{"vocab_size": 15866, "attn_scale": 0.125, "init_std_qkv": 0.0288, "init_std_up": 0.0288, "optimizer": "muon_variant", "learning_rate": 0.00704, "schedule": "wsd", "decay_shape": "linear"}
Each number is 50 + 10 x the weight over its row's rms, rounded and kept within 0 to 99. Layers, rows and columns count from 0. The size before them is the row's rms in percent of the matrix's.

# layer 6 MLP up, 1536x384, rms 0.1, rows 1029-1101, columns 288-383
096:52 47 67 40 40 41 50 48 47 61 44 52 57 60 41 46 51 47 50 42 42 46 58 54 43 70 30 51 65 48 55 47 42 55 51 40 47 63 41 53 53 61 47 53 35 52 43 43 41 57 27 43 48 48 52 48 51 59 58 40 32 58 50 54 59 67 43 36 56 64 41 58 39 50 34 64 55 39 59 63 58 65 61 41 67 62 41 51 53 34 59 34 40 34 66 42
111:67 61 52 52 40 50 49 39 40 52 57 43 63 40 60 51 40 43 56 47 51 31 63 49 50 59 41 60 41 59 55 53 46 55 38 47 49 61 47 48 63 50 47 72 70 39 47 67 46 32 50 60 55 37 34 32 55 46 45 54 60 54 45 23 52 41 51 38 59 43 64 45 53 51 60 30 43 46 41 44 51 55 55 58 60 22 60 62 64 37 49 53 43 58 78 30
102:40 55 52 64 52 44 45 62 75 59 50 32 71 50 47 19 47 54 50 28 41 44 39 56 49 64 43 54 45 45 67 39 39 42 37 46 49 47 60 37 51 57 53 52 59 53 57 52 74 51 54 59 47 37 60 58 53 37 78 49 41 38 54 47 45 48 40 45 54 65 59 57 45 36 49 44 60 40 64 61 39 46 75 48 65 62 51 42 42 51 54 38 38 50 49 51
118:41 51 46 45 39 53 53 41 37 40 74 59 63 50 62 45 39 47 49 35 40 27 38 79 53 50 72 38 36 47 44 48 58 40 40 49 57 55 33 45 38 62 55 53 50 60 45 28 54 50 52 63 59 54 40 46 34 53 72 63 57 59 57 26 44 38 47 40 51 57 45 57 61 40 48 36 53 44 48 52 49 69 34 43 41 40 42 41 39 47 52 50 63 44 46 45
097:32 62 58 31 60 41 53 41 35 60 57 40 66 69 46 47 49 48 27 29 48 57 63 62 56 44 37 55 59 68 69 53 43 66 56 43 52 62 42 50 56 42 53 62 67 62 55 43 59 57 50 51 57 48 61 54 53 45 64 23 43 43 55 39 60 59 43 42 39 44 39 64 60 38 31 63 41 50 48 50 67 70 35 68 45 48 48 39 46 56 53 48 36 68 55 65
099:36 40 45 47 59 58 41 47 65 47 52 64 54 42 45 52 46 36 60 38 53 37 48 56 39 45 52 50 50 40 48 81 63 55 37 57 41 47 52 35 58 51 61 48 53 41 60 33 55 58 53 50 43 47 39 27 46 72 56 49 49 34 48 46 34 48 45 52 39 69 55 54 52 45 66 35 27 61 35 59 55 35 45 56 58 46 46 67 63 43 66 41 56 54 64 38
094:64 46 58 47 33 39 37 67 79 51 49 60 44 56 63 59 67 47 52 46 54 51 41 45 39 47 37 49 47 50 61 35 44 43 43 46 43 44 51 42 57 54 49 65 51 43 50 64 56 39 49 54 44 49 45 48 24 55 52 38 46 52 61 51 43 34 38 50 49 64 55 51 62 65 61 56 56 37 60 35 41 50 56 26 34 67 61 37 63 56 53 60 52 58 38 64
100:46 56 41 57 68 52 61 62 24 44 37 46 52 32 59 55 59 53 45 51 26 52 50 44 53 51 52 36 51 59 54 43 50 47 60 54 52 50 49 53 60 49 35 50 40 38 51 44 63 51 57 54 43 54 41 45 52 55 58 52 62 51 41 46 53 49 51 63 44 62 43 40 43 60 49 49 57 64 38 67 65 43 24 78 37 57 60 57 42 56 41 44 38 54 34 43
095:44 51 42 39 56 47 61 53 43 61 51 42 54 43 49 44 24 46 47 55 47 34 41 33 30 50 46 50 43 52 46 46 52 52 42 64 45 48 51 52 42 61 56 48 51 62 48 47 55 70 54 62 55 49 54 50 34 34 45 37 40 65 44 32 67 34 53 44 70 53 48 65 46 48 38 45 44 40 59 36 33 45 54 52 31 43 49 43 50 47 53 46 46 56 48 44
103:66 42 73 55 46 63 41 48 45 61 42 40 39 58 51 35 64 35 67 63 58 50 42 59 59 52 24 51 48 49 52 54 63 41 47 38 48 24 66 55 58 65 48 31 34 26 56 68 47 43 62 48 43 60 63 44 42 57 50 45 50 38 53 56 49 62 69 56 42 42 59 51 53 36 47 37 49 44 45 47 50 60 63 17 40 39 54 42 61 51 47 36 67 49 50 65
098:69 74 43 39 42 47 53 48 41 38 41 36 57 58 52 47 49 69 54 44 55 47 40 47 38 61 54 58 59 50 47 43 55 52 55 45 59 55 47 50 53 48 33 40 34 53 60 58 47 55 59 59 62 51 42 46 63 58 59 53 43 37 44 41 72 50 52 53 39 51 44 42 54 58 45 38 48 57 56 55 58 70 62 40 40 50 45 65 41 53 53 43 38 58 46 57
100:58 32 59 40 47 46 35 55 55 63 45 48 52 34 68 56 42 54 43 43 30 53 49 47 39 28 49 57 50 36 65 36 64 32 40 37 59 56 42 41 61 60 49 39 54 36 47 34 66 38 61 58 51 48 42 47 48 54 36 39 50 49 52 47 50 28 57 76 46 51 45 50 63 43 39 41 46 28 64 47 51 48 70 29 49 51 58 61 50 51 43 27 59 37 56 65
101:57 51 50 45 45 46 46 52 61 48 55 37 61 68 63 42 51 56 25 46 51 41 66 49 54 51 57 46 44 56 46 30 54 54 59 66 36 28 61 59 31 31 65 45 54 53 60 49 56 31 63 64 43 51 44 57 53 65 38 49 50 56 58 64 40 51 49 35 42 36 43 65 30 62 55 65 51 47 44 39 50 28 40 52 49 40 56 38 45 55 52 65 42 41 31 49
102:43 53 54 46 52 65 28 46 53 55 41 46 47 61 48 36 49 57 53 62 57 63 53 52 62 45 65 37 54 62 50 54 70 50 60 42 36 61 42 50 51 61 47 52 73 65 29 45 54 48 17 66 32 49 36 32 52 53 41 59 49 38 44 43 52 60 57 67 62 44 44 44 58 36 41 55 58 55 55 48 57 44 38 41 41 52 40 44 56 39 40 69 51 55 57 43
096:57 60 53 44 52 44 63 50 58 59 48 39 60 34 54 31 44 33 44 58 43 40 52 47 43 47 37 53 60 51 31 52 46 51 59 39 43 49 54 71 46 64 59 53 57 48 69 60 42 52 56 61 67 32 46 64 60 59 34 55 62 49 54 55 58 61 32 53 38 33 42 49 23 53 53 36 51 42 61 55 57 55 50 67 48 55 48 59 39 54 61 35 51 47 36 29
105:37 43 27 43 46 43 40 46 50 42 62 53 61 56 52 64 47 41 52 63 59 62 41 42 53 58 46 48 55 51 31 49 59 57 58 52 66 57 70 53 40 50 32 35 45 44 52 70 48 52 35 46 52 58 57 42 30 59 49 43 45 52 43 59 69 45 51 55 52 54 41 41 50 42 28 50 53 59 58 46 38 61 35 41 47 61 34 50 72 54 51 48 47 45 49 51
099:36 22 59 42 53 46 53 61 47 62 38 54 49 45 49 45 51 64 65 52 53 47 42 57 52 50 59 42 45 49 68 54 56 57 60 52 64 30 53 45 49 47 37 53 51 50 47 51 62 61 54 48 51 48 32 31 55 32 62 53 50 48 47 54 65 42 38 42 46 43 65 44 47 51 31 54 36 52 49 50 49 83 41 48 56 51 54 45 53 48 58 58 48 34 61 53
091:54 49 72 63 55 45 46 49 45 43 45 40 60 58 57 53 45 49 47 66 60 60 65 51 61 61 70 52 59 61 63 56 37 67 64 62 52 47 70 58 43 62 49 48 52 56 34 49 50 44 46 29 57 39 55 47 37 64 33 48 61 67 49 43 53 56 57 32 20 52 46 76 54 65 49 54 43 42 65 43 38 35 45 67 48 39 52 52 42 61 41 60 49 41 47 58
104:53 38 66 38 44 56 37 67 59 47 42 44 49 28 57 41 49 51 36 58 63 41 43 37 49 65 43 46 35 61 37 27 57 42 55 45 50 52 68 44 54 57 38 78 55 43 49 62 51 43 41 54 30 49 35 49 40 53 45 56 53 55 40 42 55 43 65 40 71 25 52 65 46 52 41 51 46 35 46 36 55 50 57 43 38 63 34 60 64 36 56 52 43 36 35 46
102:72 44 48 57 31 52 38 52 34 53 62 41 44 43 38 54 62 69 58 47 51 52 59 51 45 60 41 54 38 59 56 40 51 56 43 47 57 46 28 43 37 52 37 41 68 49 55 43 49 49 47 40 33 53 54 55 37 53 40 50 48 49 39 29 45 61 49 68 60 38 52 63 44 39 58 44 47 57 47 41 76 57 60 57 59 44 40 35 45 60 65 40 52 28 45 45
098:59 43 48 54 38 42 58 56 56 60 49 47 54 52 56 49 66 52 47 50 45 56 37 45 41 61 25 46 43 22 45 45 55 68 42 75 72 52 47 58 46 50 52 28 68 42 32 42 51 47 44 43 77 50 31 48 44 57 60 50 39 53 48 37 43 44 57 53 44 59 56 53 52 51 49 50 43 40 68 51 48 50 48 52 70 66 55 60 48 54 35 40 46 59 51 49
101:57 49 34 39 37 59 54 44 28 45 35 62 37 50 53 48 44 61 48 40 61 53 36 44 37 47 47 68 58 44 39 28 54 34 36 48 51 53 53 54 45 44 56 45 40 59 42 58 41 44 53 38 65 60 39 58 48 51 61 37 44 67 61 59 31 43 41 53 66 33 75 39 47 44 60 51 45 63 54 54 53 41 62 43 43 57 61 33 39 43 41 53 49 48 52 47
100:41 42 60 61 38 48 24 46 29 27 54 39 47 23 49 59 55 58 51 47 58 48 46 47 39 58 36 67 52 42 40 52 46 58 64 47 55 42 70 48 32 43 55 44 56 62 66 64 41 29 62 46 46 43 43 38 38 44 58 60 60 51 57 59 59 54 41 54 54 49 51 46 47 49 53 44 51 48 48 45 62 61 53 46 43 37 50 22 55 63 64 42 45 39 47 59
098:59 49 36 51 54 45 45 67 59 62 32 59 38 44 59 32 43 56 50 48 33 44 54 69 36 53 45 45 51 51 53 38 61 47 55 54 71 44 58 42 54 37 56 43 64 52 48 39 48 53 38 51 40 52 50 50 52 69 64 53 46 45 60 40 45 56 53 39 45 51 55 46 58 67 59 68 60 67 58 81 36 77 45 32 39 49 42 56 64 76 41 43 49 44 49 52
097:53 54 50 52 48 41 57 43 50 52 39 42 55 42 56 39 53 53 61 39 67 38 60 55 32 51 54 54 61 48 58 49 35 47 58 26 33 42 43 66 51 29 38 45 48 46 44 49 57 46 54 62 27 50 60 55 43 35 58 70 44 55 39 61 66 35 59 38 40 40 62 51 56 30 62 45 64 42 24 39 47 55 52 63 62 57 52 62 31 32 51 57 34 49 47 60
139:41 56 54 35 55 31 48 52 44 54 53 48 46 67 53 53 38 45 54 49 64 49 54 52 45 60 51 56 66 45 58 57 50 36 50 36 55 23 31 58 49 59 66 56 52 46 45 65 43 56 54 56 42 61 47 60 51 37 45 53 45 49 49 52 57 37 40 45 57 61 48 70 66 46 46 46 46 46 38 65 48 60 44 57 53 46 53 51 33 51 60 38 41 56 63 49
107:59 38 44 44 50 44 56 44 55 43 39 47 66 58 70 48 61 62 49 37 59 63 51 55 37 73 55 63 51 42 56 45 30 37 43 68 50 57 54 29 33 46 53 48 37 61 51 45 59 52 23 44 59 51 57 43 39 37 60 52 41 52 48 43 44 57 62 48 36 50 43 45 49 50 39 53 62 48 58 55 53 53 43 44 40 54 59 40 49 57 51 64 44 56 31 47
098:44 51 32 63 55 46 41 28 35 48 48 45 63 61 43 64 51 47 35 50 33 57 42 51 42 43 36 43 53 62 52 46 66 49 68 49 55 34 45 49 43 37 40 57 48 45 47 41 55 39 60 50 46 51 72 43 29 36 27 47 53 66 43 42 45 62 56 55 43 60 51 52 73 50 47 29 46 38 50 45 55 58 48 42 51 43 60 57 53 42 53 67 56 50 66 62
099:56 51 62 61 59 52 36 56 57 51 62 68 53 37 61 48 65 49 51 49 57 40 63 59 42 42 51 51 56 56 42 46 85 42 46 56 43 54 56 59 45 46 40 54 59 60 55 60 53 51 48 48 44 40 52 52 24 49 41 56 57 43 45 50 38 54 38 55 52 35 56 54 41 67 50 54 44 59 52 57 62 49 61 60 61 52 42 47 71 56 43 45 37 64 34 55
091:51 43 59 40 55 44 46 62 42 49 48 46 61 62 63 47 64 43 24 69 52 51 54 58 65 45 62 50 65 45 51 46 61 62 37 39 49 43 63 57 41 49 54 50 39 50 32 60 66 43 46 50 63 49 50 46 55 39 49 40 49 65 45 56 64 42 46 44 56 30 42 52 53 55 39 48 43 49 39 39 51 46 52 43 49 40 40 36 51 45 57 53 50 54 58 50
103:52 40 65 48 54 53 45 61 53 41 65 46 45 46 34 43 63 52 56 61 45 51 50 59 45 45 61 67 39 43 64 43 69 52 70 42 44 55 54 60 58 49 55 63 53 46 47 46 47 29 59 51 52 60 56 46 37 51 38 57 43 36 53 45 58 53 51 58 47 64 41 43 45 46 47 28 46 42 45 58 45 39 73 55 27 67 65 40 38 54 69 43 39 61 55 46
095:46 51 52 58 55 53 60 60 24 52 33 44 50 45 36 56 51 47 42 45 76 54 54 42 56 66 53 40 48 46 49 32 61 49 65 42 33 47 45 42 42 51 55 40 50 56 38 40 46 50 50 45 52 50 44 66 54 70 37 44 56 43 44 47 64 35 63 41 55 42 47 54 57 44 39 35 75 43 47 39 55 68 59 43 57 64 57 47 65 47 46 73 63 36 55 43
101:42 50 65 47 67 61 34 35 46 38 44 54 53 38 50 45 39 36 29 43 57 51 47 44 54 60 61 39 37 32 49 58 44 55 53 46 51 53 35 56 58 61 57 44 40 57 46 38 53 65 46 58 65 49 64 48 59 37 41 46 55 54 51 32 41 48 72 62 37 50 55 64 46 50 54 40 31 47 58 72 51 58 48 44 50 49 53 52 52 50 59 63 40 60 59 60
102:36 70 46 63 42 49 41 40 46 45 41 58 70 45 56 55 63 45 57 47 30 61 49 53 32 49 53 41 51 34 37 48 51 58 31 45 62 43 63 51 74 53 64 60 61 46 58 45 54 66 50 69 74 47 48 51 55 35 53 30 44 50 50 48 43 57 83 51 34 62 39 64 40 47 38 61 45 52 48 48 52 38 45 41 56 47 45 71 47 46 60 55 61 51 43 73
102:51 65 52 57 56 55 56 45 41 48 58 50 41 35 62 46 43 63 35 39 49 73 43 42 39 55 59 71 39 57 49 48 44 47 48 57 70 48 49 36 62 58 59 65 53 44 59 38 45 37 47 22 55 21 66 43 49 66 68 36 44 48 41 63 54 41 53 46 64 39 52 51 49 41 58 48 48 43 37 70 46 41 47 48 62 56 55 52 46 50 43 58 58 44 39 40
097:62 49 35 63 35 34 48 48 45 58 39 58 57 48 74 62 38 38 46 62 49 53 59 56 52 49 56 55 45 52 63 53 45 40 53 41 51 40 46 60 36 63 58 61 54 56 52 45 47 56 56 58 45 45 54 65 45 58 53 61 60 71 36 56 30 55 61 54 58 56 40 42 52 62 48 42 60 46 39 20 66 41 72 58 47 38 58 46 46 51 43 61 53 40 61 61
101:55 59 57 42 46 55 51 49 57 48 48 59 69 64 45 50 72 49 32 64 70 47 49 49 49 38 46 43 42 41 40 48 49 32 52 44 57 58 49 59 51 32 50 37 48 44 43 52 44 69 52 47 45 46 48 56 52 51 49 48 43 41 60 46 42 49 40 55 60 54 42 43 50 61 49 51 52 49 53 50 55 51 55 47 39 48 42 57 40 50 42 47 39 60 62 55
100:46 43 64 47 47 44 58 50 63 54 51 64 51 48 38 51 65 47 49 59 40 50 48 55 38 57 57 49 48 54 46 45 58 59 50 38 56 44 39 51 53 49 55 55 50 46 22 40 46 42 46 56 47 59 59 62 52 61 60 51 36 55 70 50 57 58 61 40 45 44 59 49 57 52 67 60 46 49 48 61 48 48 33 51 25 65 55 65 57 53 60 55 61 61 50 53
106:60 66 42 53 57 48 61 63 40 46 60 49 37 47 36 44 49 49 54 37 60 47 53 56 55 54 40 62 50 36 65 60 40 53 52 67 60 49 62 60 52 49 59 41 38 47 65 48 39 55 54 57 55 37 61 46 51 64 50 47 65 23 54 46 61 63 29 39 47 45 38 66 51 45 54 49 51 61 56 41 39 59 54 45 17 61 47 45 49 51 72 39 53 54 68 62
104:46 42 43 60 53 68 61 36 41 62 50 58 54 52 44 39 44 51 57 49 27 43 42 49 39 60 58 58 60 62 55 36 37 55 49 44 34 47 57 53 51 51 54 36 43 40 35 43 60 33 46 40 42 54 58 56 40 43 47 52 61 39 42 45 49 49 50 44 49 55 69 42 58 42 48 50 67 37 45 41 50 50 57 59 39 57 64 51 47 39 51 44 81 51 50 55
098:36 52 43 60 45 59 53 44 46 36 54 63 40 45 59 66 51 53 71 53 50 32 35 63 45 60 49 47 50 39 35 38 50 56 51 45 46 63 58 66 39 38 45 57 51 37 34 48 64 49 57 34 59 57 60 46 53 58 44 41 36 42 60 45 58 39 56 46 56 63 43 58 53 52 61 45 37 43 27 48 44 43 55 41 56 67 42 44 43 37 53 61 59 51 49 64
097:63 50 44 47 50 35 52 66 51 56 49 43 51 55 38 45 46 65 57 60 54 55 70 52 58 35 39 55 32 69 45 38 55 66 61 55 56 55 40 45 57 62 62 42 61 42 54 55 45 45 45 59 42 67 42 44 43 54 67 55 58 59 49 56 49 37 49 63 62 49 58 63 39 79 56 47 45 58 58 68 58 59 62 40 48 49 60 54 64 43 51 49 56 53 52 57
097:45 46 30 28 58 50 60 44 61 43 47 66 51 56 54 33 49 55 47 46 51 37 58 51 41 65 42 56 57 79 56 35 47 55 52 32 47 54 31 56 57 28 59 63 54 46 51 45 49 51 52 66 56 48 41 43 50 59 60 57 27 67 54 56 46 46 33 31 54 75 54 52 46 55 61 55 34 71 45 42 65 48 52 48 62 59 56 70 41 59 56 68 63 58 49 55
097:49 51 42 45 35 56 42 63 60 67 61 41 50 60 42 54 57 55 38 60 57 67 54 67 47 78 48 66 46 73 45 42 67 47 49 45 34 57 35 49 51 52 30 67 57 57 52 32 59 62 48 66 29 41 50 49 53 27 52 42 43 63 38 52 45 16 67 52 39 42 52 62 55 44 39 61 41 58 47 55 35 58 54 58 41 49 45 48 40 54 63 50 48 65 36 61
101:57 59 54 44 48 52 64 55 51 54 45 51 44 51 37 48 54 60 51 48 55 46 39 68 45 44 44 48 49 47 81 45 57 40 46 40 32 28 30 64 60 38 47 63 47 43 47 44 44 41 35 51 53 36 48 48 50 82 51 55 55 50 66 54 44 35 46 52 49 44 61 56 47 47 41 44 63 54 47 49 49 52 55 53 64 48 50 63 67 53 39 45 52 78 37 55
091:45 50 45 34 53 46 37 53 48 57 70 60 63 57 58 43 27 52 51 49 60 56 41 68 40 63 61 68 50 47 48 53 54 56 66 38 39 46 49 48 48 49 55 36 47 61 52 69 39 54 49 52 54 60 56 62 35 40 49 53 50 50 49 65 45 40 61 48 54 42 67 38 47 51 56 57 53 52 64 51 52 35 52 48 59 55 56 40 53 54 65 45 47 33 43 62
103:40 46 34 40 51 47 51 46 61 42 55 47 60 61 60 37 57 44 57 47 57 65 47 42 49 46 49 60 56 49 61 37 36 55 50 45 38 64 38 55 54 42 36 54 63 44 33 36 61 43 43 50 46 46 47 49 50 53 57 60 24 37 44 25 53 49 48 38 62 60 47 56 42 47 56 50 41 56 70 58 57 46 32 72 52 47 49 64 69 37 50 27 46 51 53 67
097:35 61 42 50 32 38 66 67 47 58 46 50 61 54 42 53 51 50 61 57 61 45 41 27 46 39 60 37 46 39 55 58 54 71 55 49 65 56 41 43 59 48 61 45 48 54 55 37 52 47 40 55 40 39 52 43 50 46 54 54 63 36 60 59 46 35 35 44 68 48 45 30 49 38 57 27 53 36 39 52 45 45 55 52 58 52 60 52 61 29 43 67 35 43 73 45
094:37 50 27 44 78 45 40 47 61 55 71 56 20 65 55 53 33 43 45 65 57 38 36 43 66 47 46 56 54 44 49 50 41 48 44 34 66 40 44 33 41 60 37 50 49 50 44 41 50 47 46 48 48 52 48 46 50 32 46 60 47 43 43 38 47 51 34 60 59 31 46 61 62 42 45 71 28 51 46 38 50 55 39 46 61 61 53 38 66 58 90 43 61 54 55 64
101:57 49 35 53 41 58 30 59 34 50 67 50 54 54 45 49 52 37 51 37 52 52 69 52 64 43 47 43 39 51 33 40 53 49 62 60 53 35 63 39 51 51 59 50 56 54 52 68 54 52 33 52 41 25 32 52 35 47 40 57 43 51 50 50 62 37 48 45 41 40 39 65 64 47 40 62 46 56 57 38 40 44 48 55 59 37 51 51 37 42 65 41 43 51 43 40
103:68 68 53 52 50 40 59 45 53 34 62 47 58 34 48 47 49 51 54 59 48 53 43 43 32 35 62 35 50 45 43 56 51 63 60 44 43 46 35 41 39 44 47 50 44 58 52 63 51 51 71 61 46 44 39 61 47 63 73 49 54 48 63 44 65 55 35 54 67 55 44 43 54 44 54 48 68 49 48 43 35 27 54 72 53 50 44 60 58 52 43 57 52 51 57 48
103:33 38 45 72 63 45 58 50 41 46 49 43 54 69 67 41 46 39 61 45 46 55 39 38 47 58 33 44 68 46 50 44 59 57 40 68 65 45 65 60 52 35 65 67 50 34 52 64 50 48 46 46 43 52 46 52 50 59 47 29 67 50 57 56 55 65 59 54 39 55 42 32 51 51 61 73 66 59 56 21 40 39 55 42 32 54 35 30 49 46 57 51 58 40 47 41
101:41 36 34 40 42 45 46 56 48 53 61 28 46 73 46 57 51 56 36 39 56 39 52 50 49 55 55 48 65 69 46 37 41 60 41 51 50 30 34 61 57 57 56 51 62 50 64 57 53 47 25 42 56 72 57 59 57 46 59 59 41 55 51 52 44 41 38 49 62 43 45 47 59 40 41 50 33 52 59 59 45 44 34 55 42 54 42 46 43 47 47 52 54 54 61 47
100:71 30 60 44 56 50 75 48 47 43 54 28 66 45 52 61 35 60 61 62 63 45 44 56 41 55 61 34 36 40 52 34 53 48 50 54 51 45 60 49 52 30 54 26 46 56 51 33 58 55 50 61 65 48 58 65 57 31 62 59 53 51 54 56 63 49 71 58 46 58 56 55 54 42 45 28 64 36 49 43 45 58 60 47 32 67 53 49 63 47 38 53 43 56 65 54
097:49 56 55 47 63 38 63 61 63 56 50 66 36 48 47 42 61 35 59 41 60 50 51 34 49 50 43 51 42 49 36 49 50 57 45 47 53 61 48 59 39 47 45 53 54 53 54 28 41 39 61 65 59 54 42 40 47 66 53 34 58 51 48 45 49 62 41 55 70 55 50 46 49 22 44 56 24 52 41 52 38 26 52 57 52 38 38 66 58 69 57 48 34 55 63 33
098:39 50 60 41 29 59 39 61 53 48 53 57 52 43 62 56 58 44 39 54 47 43 49 43 72 59 53 62 52 54 48 59 36 50 73 65 62 56 56 58 57 64 28 36 68 45 61 48 50 47 40 45 60 53 50 63 54 55 51 60 56 37 48 37 62 50 44 60 39 26 55 64 50 65 38 35 67 43 45 37 46 71 28 35 50 39 45 67 60 64 30 62 40 65 50 55
106:41 44 55 46 45 41 57 42 58 43 45 54 57 41 45 54 69 45 60 68 48 67 54 65 40 76 62 46 44 54 38 53 59 60 41 59 36 53 47 66 58 56 25 53 43 29 40 60 44 23 59 39 51 44 54 37 51 42 57 54 39 53 51 64 42 54 46 59 51 29 51 40 39 66 56 48 49 42 52 62 46 33 54 29 40 61 48 55 65 40 55 44 49 49 56 29
101:36 56 47 57 72 47 64 63 59 48 66 64 41 48 50 58 47 61 72 62 65 40 56 61 31 48 45 48 46 61 55 49 43 41 33 63 50 56 49 55 52 37 36 46 40 43 60 35 59 65 54 57 45 57 49 47 61 48 40 52 36 65 70 71 45 55 61 50 55 47 52 58 50 66 47 43 76 56 27 46 51 40 80 54 37 46 64 52 50 45 56 22 55 57 41 49
100:41 42 41 43 38 50 51 55 56 54 55 47 43 55 49 40 41 44 40 69 55 55 54 51 32 53 50 45 51 57 60 70 47 30 28 30 44 47 53 55 39 46 60 44 43 51 39 43 45 54 47 65 48 37 62 46 70 63 33 38 54 53 55 46 47 49 66 35 46 33 50 47 65 65 56 50 58 64 51 54 52 47 58 28 41 60 64 58 42 56 46 45 55 48 42 54
103:53 39 57 40 35 40 46 50 39 41 49 46 61 60 60 38 34 55 56 46 63 36 46 45 63 43 39 32 52 57 59 44 58 56 45 44 45 46 55 73 53 50 38 35 53 47 51 63 53 55 43 45 48 51 53 42 49 43 55 36 57 54 60 53 52 49 66 53 36 39 37 41 47 39 22 51 51 50 51 56 63 48 47 42 36 47 49 47 61 48 51 62 42 50 43 62
100:68 49 35 50 43 70 30 41 46 65 50 36 58 39 66 71 57 44 44 31 66 62 66 34 45 54 49 39 37 53 57 56 52 55 43 49 53 47 48 65 59 45 32 46 66 47 47 45 40 55 65 26 45 63 35 49 64 68 47 42 54 71 46 60 52 40 58 42 46 54 71 57 48 42 72 55 54 38 34 46 57 62 54 48 48 66 61 55 45 57 55 43 56 42 46 54
101:39 63 41 55 47 41 46 55 52 55 62 32 42 58 55 45 42 51 57 42 42 44 53 61 39 48 68 42 60 58 53 57 34 40 58 31 43 62 42 57 43 40 60 62 56 62 35 48 47 62 55 49 67 38 48 50 28 50 45 54 37 56 53 46 64 57 67 41 54 47 56 34 51 38 64 65 37 60 57 72 62 62 57 43 59 49 68 53 39 59 61 56 35 48 39 46
097:54 46 43 43 39 41 61 33 51 50 39 36 53 37 47 50 53 35 44 33 44 43 60 58 40 38 44 36 52 57 36 53 48 44 44 55 45 62 49 45 56 58 45 42 36 42 60 37 31 69 53 56 55 58 43 59 72 60 57 55 40 42 52 41 57 38 27 61 53 46 58 57 35 50 39 57 47 41 56 51 61 62 63 71 53 51 61 61 57 51 41 49 74 59 33 34
103:58 43 59 68 60 38 62 39 52 57 60 62 33 44 48 70 34 64 53 49 49 51 35 49 37 65 48 36 39 49 65 60 57 42 47 39 56 63 48 41 45 54 65 49 65 82 41 59 44 41 56 41 27 49 51 52 52 61 48 49 61 21 57 34 31 71 31 49 68 52 43 48 53 53 42 57 65 51 54 51 48 57 41 48 46 44 44 59 42 40 52 58 64 43 56 43
098:72 67 52 50 61 34 48 55 41 56 48 54 33 57 39 52 47 55 59 46 50 60 58 73 47 28 55 47 58 52 55 52 42 46 54 40 55 62 57 54 68 59 45 59 33 48 59 55 64 36 40 43 37 25 55 60 54 53 51 43 51 58 57 55 60 48 53 15 44 56 54 54 48 52 54 53 65 45 76 44 42 37 55 33 44 60 68 58 49 57 65 60 47 38 55 41
102:60 64 48 42 44 47 56 54 30 37 45 51 56 42 51 46 56 31 40 70 41 45 51 49 52 43 64 54 55 50 46 57 56 57 35 66 39 39 44 51 48 52 70 37 64 31 41 66 38 60 55 48 63 50 66 28 51 42 59 44 59 40 50 56 54 51 65 55 55 46 47 37 57 43 41 54 51 41 56 54 44 62 44 45 46 51 29 59 39 69 52 47 60 50 51 49
100:44 69 53 46 48 57 64 42 54 68 36 51 77 44 54 43 58 64 49 44 56 32 43 41 53 57 51 56 51 50 40 52 47 38 40 52 47 63 56 49 61 45 62 36 44 60 47 47 50 54 49 57 49 53 47 49 40 53 53 41 31 48 43 62 55 33 38 60 61 68 46 67 55 43 59 37 31 40 60 31 51 49 51 47 46 44 47 29 58 48 56 65 58 37 50 65
104:47 37 41 42 51 49 58 58 40 48 45 37 56 51 59 49 64 45 40 60 57 25 58 51 47 50 32 56 48 49 31 56 73 54 64 43 40 59 26 37 47 49 63 57 44 29 28 53 61 42 54 37 65 36 60 56 61 57 48 43 42 45 45 47 58 47 30 44 48 71 56 62 54 27 41 54 44 55 50 65 52 41 52 40 52 65 46 59 43 66 66 33 49 36 55 52
098:58 40 42 52 49 38 58 47 38 30 50 46 53 56 45 50 53 41 59 30 54 46 53 55 48 27 43 48 59 50 49 41 78 52 45 44 63 47 50 75 48 46 61 65 42 59 75 58 35 61 38 55 58 41 48 45 42 62 68 61 49 37 74 45 46 67 49 30 58 53 55 67 31 50 44 48 64 35 40 55 55 50 46 34 42 43 42 51 59 31 57 39 31 50 45 56
108:43 58 34 43 35 58 68 30 48 61 62 54 32 42 40 51 60 56 58 56 59 33 54 64 56 39 61 51 48 67 50 48 59 65 53 39 50 25 32 56 59 54 26 37 50 51 33 45 52 63 72 52 15 50 43 47 61 43 41 46 48 48 56 63 50 68 41 41 57 37 57 41 58 55 57 48 35 62 54 38 45 76 53 65 62 37 40 54 54 46 52 49 25 45 50 51
115:57 36 43 60 46 36 57 41 41 49 56 24 44 55 39 43 51 27 52 28 51 60 40 32 51 59 38 61 51 53 46 55 55 32 45 43 60 55 44 41 59 58 28 61 52 74 47 46 51 45 37 50 45 52 45 37 58 47 63 52 59 55 61 59 52 54 36 53 45 55 56 38 71 50 42 58 46 37 49 37 49 57 58 59 42 67 42 68 48 40 49 45 66 58 64 65
100:54 49 71 50 43 47 37 39 46 44 37 49 51 63 57 54 62 42 60 43 51 73 61 43 45 48 64 60 46 46 54 57 69 35 48 57 39 48 57 60 61 46 53 49 41 60 48 60 42 39 54 41 56 48 58 42 25 53 38 48 71 66 43 50 44 62 40 41 30 40 54 52 48 34 43 73 45 60 53 63 47 62 47 36 62 45 46 44 50 44 47 43 56 60 33 47
103:50 38 39 62 51 64 71 34 49 45 52 45 48 59 57 55 48 42 48 29 63 40 45 61 54 52 32 60 49 64 63 59 58 42 57 69 67 42 51 48 52 37 38 32 54 50 55 52 50 48 53 41 48 53 61 67 45 67 66 42 46 48 45 61 52 43 43 51 47 52 63 28 41 49 64 60 53 53 33 43 49 58 51 50 32 49 57 45 54 54 47 47 56 51 55 44